Weights of a small transformer language model: RMSNorm before each block, a variant of SOAP for these matrices.
Each number is 500 + 40 x the weight over its row's rms, rounded and kept within 0 to 999. Layers, rows and columns count from 0. Numbers have three digits each. The size before them is the row's rms in percent of the matrix's.

# up: layer 5 MLP up, 2368x896, rms 0.0327, rows 769-783, columns 0-55
# down: layer 5 MLP down (transposed), 2368x896, rms 0.0318, rows 769-783, columns 0-55
# gate: layer 5 MLP gate, 2368x896, rms 0.0321, rows 770-784, columns 0-55
up769 105:474546397517458567506535438438497595458536450464540464522592558462527555563459529546510413517458510569580480591563575479451505481448510528434467428461454499430503466561
down769 102:591550493535515566446509426428537522492522435476483504474493551492509491513519548449465414488528499586570480466567490487593496450539518495490566501467503493590411463528
gate770 100:475559486531547531534471491478548425447511516533479430465497512595468512542495496502478481492514563497541455541572453515448488523451536483493448506480516492525471514509
up770 098:500482544421460512447537535449465530568477461442480475474499481544493524475521523571527452539558514557549527542436471532532487510561502475564505522428423503496552528467
down770 100:475471520459506564509487503514507467547458556565421483508443500536481502475449497518580490524443428493543585479523534500471490481498565479499557477519516452567490513508
gate771 110:495543544439438582516491476529553489463496535493522553552511493501497536567511475526472537474502513451496527539494484523483502461552532533551473491547564535461485453503
up771 098:485551486448472511517496551464454471546482515426581452502534465475427517538424523569533501505526498462506535459421446492515510444549537488490449480557476501523458490471
down771 100:573505505533436430523574449428555562484540530458482531470471486514476459532523503461463485523505553454512452523518494535455498471548530529541470471483531509496468519482
gate772 105:521481556413507486459495480516523463465534508458484478526433404538519499448512504513445419410480521591513475498512467441576519520518420510458491453499438486448538524505
up772 101:494462579489500454567573469464492496512512526423512442503547484549416488492476527532527496484520515466528505517565572498490481533495489494492476519509550514498502479512
down772 101:553521547508436449494505516515476520486537522576476473455590573435480507528426490504518542507497558513485488554473523519504487503497561526516512492553574524464453459500
gate773 100:471477439513535474571454541495557510537458523436476479552511484519482497472452470469535495530528459501458509505534530510561528510516491479490466463480515543533463504512
up773 096:523454554462470495537509520460467533505537500408463518531479538417531542523505514513557478485440471546478473475512547522468474445439476537421468559433552507435566520513
down773 099:521475476600514417535542531484502576441491475534516519474510458520633491505495526457486542503500450466516525528543455551465465508519533483487511540516471506512491554534
gate774 105:446492562468564502561505510519480475521455499432508435559576493474506503507468522493468439500510501546455532536500540509525576482550545487579475506490500484499516478507
up774 105:469507473555484524511496507524545513510485474473469476456535485538508524469478475469528550507479440462448514476483554542514454456505496503500503515504470474481564527501
down774 105:503492522515464513489542443453485457462467475463508542480495461470493541578502527518497478540485519518486570466569531599525517524462562549504560498522473456517480502485
gate775 104:442560465476455436435481468469468535476488530562461491553459532431443398463524544479455430497483472446440518469485476544455469491496489503483507439448458547495485505528
up775 100:496490524524509468507473480457417485520472450574510497514459524576475502474509553409448487440535525567482448463476478459516459463464553483468536477519552497553532549457
down775 102:512409545471540513502502590515481546493534516573494513523540494498406481524537449455544507461559558512519466514477567447498450491467458505532561503542475545506520504473
gate776 096:542564472504550490563446518569464520567503465568604471498462500568498529492517570480568538523429581546490484525493503513486513549483510491459543546504455518471538527511
up776 095:408517524515490502536485535447480525568475480481549443440471575548496581502511522501438477531513506486486528465488566496524514502544512516522508493525533539525516541547
down776 098:476540470500530544477495550405509494460487501472347509470505512505424478489529425514476539490446456527504539470503533525520495559498540547448535506473528478494457493506
gate777 099:512576446481446503512504511493513488529397516543449523507511512470480497502534532487544540454480474554560541483516537545459571486541582439467464534520541489459553542487
up777 096:543512483508517527474528440496506519487519476472451500513520449532502521461499466478464467565485525475484540520457499503538407568489544508531518544514489474475521473436
down777 099:468412442528526480440476500452473485523541473547489485457555452440507423518474495413418488495544477525477524475443505482532532564449502481522574391509523428573525466524
gate778 098:552556525486591481498566524458535477571461514488534523493479545565494540488508537450512492423514552502498456509518522528491505479524553465496420610556445508508469441587
up778 102:466505477467560432538469457579449488448535476473573521487488528523559582427465507500445567407490519477533446462549474508451560477490422427537457498536492422508509458473
down778 101:474496550525590473520446465546488485489467448467497487496472466455500565488473412470402504434459509439621494525470461545490602486485479525440500479565420446538513509475
gate779 101:488518522496418537504529479467497487465502462472478524491539454483615534522546532464529526457433481498479476480520481471511538449465512528523582539466468517426558561486
up779 098:463489480462615447556510463498576480460472503552491469469491548519479554560506504485563446539542517472511535563422459530478423535448441502467504540483536504485557490506
down779 102:533469534512577496536480475439522507499468523539478520434482473477431464463479500546490508497569590541528527613566495517497429454493485524408485500506525521579575513580
gate780 099:617452515474504442435484478531487516492606514480492554545516489484474553514561495471518572470438480510468529484476437566539520508534478435491504519443517481501442520507
up780 101:523526457473471553414480473487588525531530456476509511515509486455379492455460452502528517507492482501584477402487484420541579448572458516453582434492455569547462457515
down780 102:461508483553499483509453483485476475488527476500480481531536491526443432470520512512508516535523437469534470410525490487476562457445485570525431427495442498582447541437
gate781 096:460522508442510489506528549503543559545469522480493466492563476545519470577446509431546418511531465543531507492545538617543458523421584500510479448448490513469454554535
up781 096:488507498497471492548421504495519543440543490541563545474482444508427483553483516470546496538497463418493500518535456450447505467510532443475495552471557522434603469472
down781 099:479551502492538565466472506470522588485549507559537442479513466568529471534519492522481478429477485503498553501429469520486518548475459550471438466535478507392479453505
gate782 099:458505537485417485434535515547529498501488533530520516546548522514471446550490575527488496498482466564562550454435518532507533504536596479441475504464574585516511538496
up782 099:500545458495524575580517400501437486513537494498482554465432494504488540475522458527564553503582514468521569487457528472519570455516447500536460502540471400490462497533
down782 101:553510551515550477508544500545508460467434537425478529507492525465504459541551495511548560568485489406513540452526484494532500535481503485486472485469497510492475503562
gate783 097:520493514476435488443412419452496514475488435514528459460492393473536490465541483512494483487429472454475557423504511534484529464521509509464460511486469500452480476500
up783 102:486475463522484544472473517510490515432490459467509487549490533487419421511491395528515481536463514502555441456566488495531496474461498561542527507508525514504403516412
down783 100:477535498481525534525514515478542531507496520541535483467513522457503477485425404485449554463521539402469477453398559548505491532538574499436521541464474456451466497524
gate784 102:556513507454510518473534501485526507456463428505530413541500537526516491438571522512465524517560505512500540498514479500495507498497471506471573451538490537548541525432